Weights of a small GPT-style language model, trained from scratch on English Wikipedia: no biases in attention or MLP.
Each number is 500 + 50 x the weight over its row's rms, rounded and kept within 0 to 999. Layers, rows and columns count from 0. Numbers have three digits each. The size before them is the row's rms in percent of the matrix's.

# gate: layer 5 MLP gate, 768x320, rms 0.103, rows 442-472, columns 128-191
# up: layer 5 MLP up, 768x320, rms 0.107, rows 442-472, columns 128-191
# down: layer 5 MLP down (transposed), 768x320, rms 0.0619, rows 442-472, columns 128-191
gate442 103:566554551462514495481405491556520502516558504454555519456507506506468507514549555514542482486567528605492544442532446497512454501527483465492559468494472511563473463510575514511435420520516434
up442 100:519507370580470446531410572509402542526540564510418460419461592534514496512508486571431484420492522543447442514455555536468562543521460523421503435491481476416507475471553492531436577541554417
down442 101:475490499509526521516545398429473459450533425476501481574482532421371566499517386462508526517465497476505494540535554461466481451534451475472390480506537459402436484474495504434553588488544496
gate443 103:508560576483529586502568418563514485450515409512432579528528532513453461450523551542565490564587568572498418464415514598458506476510621561569508614473477476552538474523507454490409505413485495
up443 098:469534515579434482467525428540520552585496426561461470494479607418520480487459506450534509494571579473511542451429521474515526539510474478553495462540408582578477521530455518493422488488508494
down443 100:497517538424479469479374519520521508563485455405492481500443502464536476434469370501407517398478500540470524492498493408531413419534429547508451549476521518374506399495462557454419459510560553
gate444 103:402556547580597454429524505558507561484534414531565460457588574387510526581508580548504401508512557523509525557462472633628463525530460503546593448528485436452521457529467533532610544586577573
up444 106:616527471443458505432452467484569653553510436535608469601445480488522528555516476507504514447445449538487553484457486455529508522501546524451517454591440455490548512454554460560468446481522500
down444 104:532580538613571455477558527458535585500535446573494472555480508455559461462491536546481546526492453504524495472462506444499556585528471469562478510555425492446525566438522624550500550541407501
gate445 104:661478504505560516464492539520521393497478487503502440526595567446574514416500569468441435429549554450471525524513511533606449483587498461569530486478493485520441471497502465426511574513611508
up445 104:451476495502574578525494449550458482523433475497407493541456522577364499424517520571454458434517476496422465499500502473502589449529511495446510463534475421485553440407525514569429503388478391
down445 108:507471536507535424488583526562512502469517430559528499469447623477397544485503447472480487525485413437389418528526443494487416453490594578515477554555536552468496489519582524527494561468517502
gate446 105:523554527478518506573457504537409463499443499480417477572439499507478501515378475520463509511519534579578453398618442518484538475497406545473498438485546562496449535580447526512440439425540506
up446 109:483487439537530460601523480492453486535456545510442501498472663437532522522486509476504456568610504521505467484490533424523568446435525471475510465524513470443463431478509519500539426527474525
down446 106:532524521555476423485432549565442471481497534521473395413409425472473479471490469429546470452543477513525481492509559616462552486508535551534533462479621445507550544450580523518549532586572488
gate447 104:561482565543538458493423506528483463545505537499511579544599532537560414435530489455544463501513506459519451500481428467495465545512507461496485490438474524636536490518428520611428499536457567
up447 101:572486599434396530554513425539480427458530595433497516498519463545440502503573516496441489511500613386447594497427559419426562472590531432506541475584485528549489472530544580411457412398514456
down447 105:444452568507489558582574461515516498541592557444508516550628490465491491528474492606580438481581474499603525493473491477568492492556537482511574545376518416518531573535495477465465506520495486
gate448 101:423590480393469534429369440466453527446556462474447518533533518414530601479454419515522447572564520481472472488484541460513553466450507567496529428474554488491477509503437488443494509456459445
up448 099:460467446428524575507497545506566507496529514481582512529392579416489616521509572579492506488460491457488454532483605514514462543438537501374544439528442584496562626499538416456621457475429585
down448 104:532569521353511584454542515557451517618495442530412550490525522534533571518488505409533463455547534535518411461463498442538479513534473465549566466405463458559534496479510457564528587524468455
gate449 095:552473465525530495479506524480495558589458468389557558611368567555532415542525396489489511488489477532496504475475481420454464613515534496441483441577496368494505483475509513518572489483485542
up449 095:571499513541487533472429514476517531485458594496431448507511435399427492539460416453502521473488458572424503525430586457479560421533456459412609463554467503540544463498508421480523401503570586
down449 099:503537542496499598539461527524547482504524534484489540503476454539573490594434484563506440539465516421431412544510483540556503555597417611534450452523526520511439536455427481499492490575462533
gate450 105:575493482561550475408416448532528490447484579490496517553494497488571578462603564567497474472531598475397474529476553525474498435435496495440472558596512532482497443544471527455549509413580444
up450 101:377507480525551514448410437484443472469503474467496543507448476463458559526483549492473471487464449443493551456490517486544486434413504537467615468521499474541471436562532460503570628535538448
down450 104:512537446477450518526528491470619457608473532513518516567534498532547539496438447550499413588533511457513526435431504470567497423572511405486521490585532460461553413456466451476514505555469532
gate451 103:489499561436524503464570423482470521523513614491323452479456626492548500512488442496500453503471475473405477428484449524492431544437541616528460520506516529517496495445467495495457499447522523
up451 100:488548527462568541512458492429547504595541477392465448473503515523565502539503584530424441561452517482459461506480477509410439482452476428452470544502585463493500487527508514540420527528427509
down451 102:456388514512520532548536519478520422468563499513542534533525485547545530431509527413485443611397483495563538493506612525481561571596529527519489471510472483542552519533473524541564376445461499
gate452 091:528599554487545524439482463480547491443514442429430533471470552538587567525480582430560503475504354516580504432554522541441415543421503586531473529455428573505483543517542494492434526540496436
up452 095:579535523483461536488436526478555463481407473461476535401446594457558459454517488471448433478556468472488527467471510468477463524512541511548522512461538489512495571508476476479402529587489457
down452 094:580574547447472517436499510444427552387436550458595411528492484490504457596456532568487500443502519472577535486540533502561424530448400614459411473541494512489506421553445518433514469508453581
gate453 099:407482475473480464458534523458495533467563529474468545468566545499523518493478440540555467500478415584418457598493518459460544472538508475388437484480479501461500431491502478424460554562486431
up453 096:562492478454491516499458502555452491480543435499464538417483463398501581567559563516484506500544458547456482496457506545549547502576487602532646501481483464512436495462497460414509582565522400
down453 101:449483518497457486525562513510471507531530467467540502454523450408523551452494401447507402480405481531509513513514435648491420522467434577570492462518452496566580592495485511510428469561524475
gate454 096:494525563461520483506462512520450445419449394476482619457546417466514435414527485450487595488492567549518475625521598521419486547466490596570492548515483503438424528519441510451564434471485447
up454 107:567467573385503580504540476493489439485502561471494460525555491551469536509524515473496589507505523459507462627524585494454539453459475508547535504469474500509557544574451571483528495537489410
down454 099:398516548497468536471459378452500588405447482529533424552510439415419550493518484498554528471446596560539533574541546518565467440477460476575540580480568467546577544524400492469570437537540529
gate455 104:503519431577503511408478547567546424513451497559502551516529498492516485459535505533487508516515542486426465522601537481550524425527481346475532493492538592493475496475491514551394559472449539
up455 100:505562478462513549532473525519552439447469548470452517584495551481488514459543562448475485468546515498474571569479402454449550476592467493532458459510457541481517562484521555442528582515520532
down455 104:428536518559544647509562483510493471544577524535471487530466452541520482485575480445510489468486443575413484478519495521365495474514508423414508398514403482446446417560547481380522578557523567
gate456 101:466459582532484515436435508525544572502525475474458534547518365491632529469605433598495447525489451461552486493460535436504506458546518452479461539578495544488524515578432514407490547407391431
up456 098:539391504530451583502426573456559491485493526521527473537475449515485481542633535411387433512526502437504460593499528483553455523447570429516511567624547515399519507487403545519423438542544507
down456 102:468638522502587597553446457511471528507495538481595518494411479448532477462501503476480553486353593479513476634338535546511447539526496480537414441516575499563506440561454485441452561563511525
gate457 097:535519562482474486531400473505509568545510561453503529477498514560481570549507493586575471423492481585394436518536452506467525489380574322562477554485498430516455506514555565399465566496455576
up457 102:569461469568534442440534525488509463484571428565548574490458535490536466493498529553448617544367537529504505476460505536524459471500563515527432455483469455476478496515449582551554481481448560
down457 105:525524518527436500538519561465447492529502545435465575483508505529473486657524424515483438445457452476527499432399537491520543553520465441517500505453511450575467483460523528420486468566486485
gate458 105:479527514439590428525509529407460485514447513573475468545527484476484442489536419500501580456526523496522448475517498558496458526477549549510504477483542467453539483511489475445510392501559464
up458 100:535470432561500468534432553572520476485452450428470456491614461492478478464583396476490436511549516555528533506525502551576406486553571505510525496508581437490526501536474475496595429449512425
down458 102:434487509525527447475416534597496489554436510380491516442463464514511461521655485493427476520524434466505514557556570535549508602593504494533483593468476540498579617511519539569594492533437585
gate459 087:446492586528505528486516508468539487554490547461523499491553537474410568448530477519482497444525516481526579472443523469438468471491543523502476422509504507546410463612470509408535571576476432
up459 093:507450512561554467497495500433585578561475541508533549475459581577533544500487519503492445566533522436507568559434470511536556599494570493378471521425505490563411505499391518488522452514519474
down459 094:554542518507449579446555473498555537495520567534583529506462382472510577503481456467530527415453470498427429491545527487525474478515508619429497451556534406424507445533476515579467483520587475
gate460 103:472523497496616433533491501434541561496456452469488509516442455540517556361458568459465526428512512498479455420550543575550593488517479450568506574498410492397410542537491589484490492501448538
up460 101:469579446435563594516470408466583388534560488573541483549476482564511561532446610508430496394479487587379496471434553509494528553516575542493479438453527371473496574497496507564519479460597550
down460 102:593666494509533468500451556540547488492551410540473505488464544521490490461495448525486504489468471519602502483465515458450480547516566460463413343510444435489467496492521443450448472420534447
gate461 106:483558549498476448483419467528548414547520603520489472517583475526576545427470558511450523562464510582485445493440560477550488497503501488452546488542560607594580511533476433428489448514550533
up461 101:509552518378534490518445548444562550460566484544506568507493445453474482438482500401603564452424616545506507466483486566539417474534403584475567479574469606505472553494458461572453542441477560
down461 102:466457496443421575551634560539589447580408619438551554582497522515562502499550410491544547498522591482489467479514462495621456519546502388604541449479546467514400525445547469496504498537456495
gate462 103:470440421470499437523509474467460530517436532525508428413399529575511503500442583442527525490496500503455512417479555434459392519425578513556550499499485502351611474472528526449440512488492538
up462 102:523540480500528497487585478438495504433556519579497505478588445499461567497561485538501538574466444518488514554541467449592504604512508493398435517497542507501498506519605441413413479425482456
down462 101:510542470553507446461520491561462486458489515446477511613502438425561496523577443549495472451529548480544568560502415496407475439518423516455525513564522490435405514497505407477423501463528462
gate463 098:466506422473461492556520463419535503499455451471506544419441557499449532376526520602559492505450540484519483469464442457502481409498602441502471499580420535489471509489524446448506563427477504
up463 105:518430483518562503521525509578477522493560458526425468544487506516594509533511482413438467521478533550446529600516510479528508459478466462487537461539582460524510484588538473521395477580544468
down463 101:500572445504522563515506448495543507444523517473476572423532459397479542442509526495542475407440523526469498478518478499425507562439496563480417525480484528525416526462502524508350523425456572
gate464 101:563459505496508462511448512557514495560541468457460447501545589499450548460497539549405527547461543514423443536566477491536447518435494474458471438545553523550427493458426550467458584604477442
up464 104:318546503491462573455502501521437480407480523496554510477516550466541503466445529534472536391613469525551396469551477545505577577487578446517486490562574598510505618505429594482501438510528442
down464 102:556582536475530515421437518497482492563466483534591500490518568544514491567506482452565548519550546407457470505532467436508545538566488539458595390487563458442554466584544494507570478469494432
gate465 100:507496485525468507588520571493525505397464489467364490427492428545427570471514535560566520542458599442497451581556506498569469565405482549509572505439528457499488508581530479565439492527532512
up465 101:497559452492426455467541482442559460479549617541454508491372438509535484401473424396516447510473509529415632545451581520483524485461524501439513600541537590520550513456381534499499565420605481
down465 103:552429424519505478501509541591574477592475584433542486472493593514472439579395535457489468454549470554520544419482536494529487585475458466478406584535517460508547596521497529436520522551533584
gate466 103:503447488560449493451460474458582555524586502503556501477539578534519527575468479557480478485494474420460457471489450566500473509416515598512512505459404489539597602460451482430522461508593535
up466 100:503506502514500430514502560450518566484523484570516497425531469528390463487435451510542406537559471488485533596499497599578431497456536589449486435525492474589542500564468537520494458475548575
down466 096:524535432495509477525572480463384404477465565440508568516487522447517608525518436470532557494459479456436433528407438506525493489607435537558505578540451480445431461539557516535431474449555468
gate467 104:537514529512596514515515485509477508540508488476612452606485467449485567571341520555451491470531555530553485523459484580470518551495502496555436430550527477456517548542431475533479477483488513
up467 098:544585533465452568490566611473449548432450502484555523550519538485550496516486556544482474555468533528494407522379481407494539519441492497475566556515522547486516464492508426504508463545509466
down467 100:453360488492468549540459538463519521475558447523514556503515458506486535480589554513538518499452466533530474481507448536432498489459442452517513414494566531471522511472618480465489415475544504
gate468 096:583515472505513528511462539518436551466555451508438526583512531520556562510496498567485456509413491437470475546525530504476540589502605496507560470453584430500448589492540454531471445475469546
up468 093:517555458562543575541584600456518562435576516435566483467529405523557445505592523493566436450461476472472481500423516447391481466482529484480473518532480445448469572453526493438531566539464507
down468 087:470551463577581537508445433553542530531572505508493472468420543476492491514454475524479499429488533535545514461535473477471468527512523396417525531497538478577548507480433482544490519447571555
gate469 101:436466684425579454508508584522529384535587479469510501518576564471556491473544411612542485426558535527500515503542554412555412491581414459493471481407486553410524538449528556514512511513481491
up469 100:490406514559485549474535549424501605486504428457510558441556457518415554515456494498461538527440487527571463478504469565561587504511586527524570493581419458599511516433514572569474456426555508
down469 104:485499502586492552429405513473477526547492426477441533495528400590480459460489523511525568490416472467579489530541532449517446484495520510503569530506497544597598565513470537516584550461501442
gate470 104:532505541425608475575578496420528466466614534559489427456582485489593535509445464509552504522511534526474386504483526548504487526498466504490451467476501458494501495542511512450514571481556535
up470 102:484488459547503428467432538514549439568532516494467420467479477518507452445515495520476511484515471509545498553486566479506520516569489458489415411452443476576538526475377413567487465455559517
down470 103:563506557546510492571493455565526496461504577494524508399481548445434584543505390466538456481468544484544464529494559549460499499457516481567578408457593506499428472493490493507511501439519514
gate471 105:519451471605565602531506459562489570476494557482524515420482479488521608549523555507558436469429501546504526546438386499398469573470622538529541572477445550479478591508550543431542508460500469
up471 102:488485556548434491497480486411541530456500435416601391486474520510467500554536535481443485499492481564575490458449536477605533508511489534519509518415576451463597462482474483516440485512577518
down471 103:496468573477548426525585486478486520488513503451475417510440655506607513500556529543459482474538442442474533522447440533526515539620473504511526490508547506601495514482610417489454529444490490
gate472 103:552555458478490522543489491609541441525474473544462518611423524488554365512544481429542436514499490581441600439451481580478488496518464502553481489523386530494443441505476582491474459508476422
up472 109:576499478546455504533412576536516481535499558451531518598484404494481454438498604537554536481582421497472566583488491508447468589533522489613512473471547560465528539399523501401512513488562453
down472 103:569491565508546507576512496448581426484518548481484502573406530520472431470510462483619482508551495512463369508562499407545463447538425570523527505528462610463538464450406491489538425487407545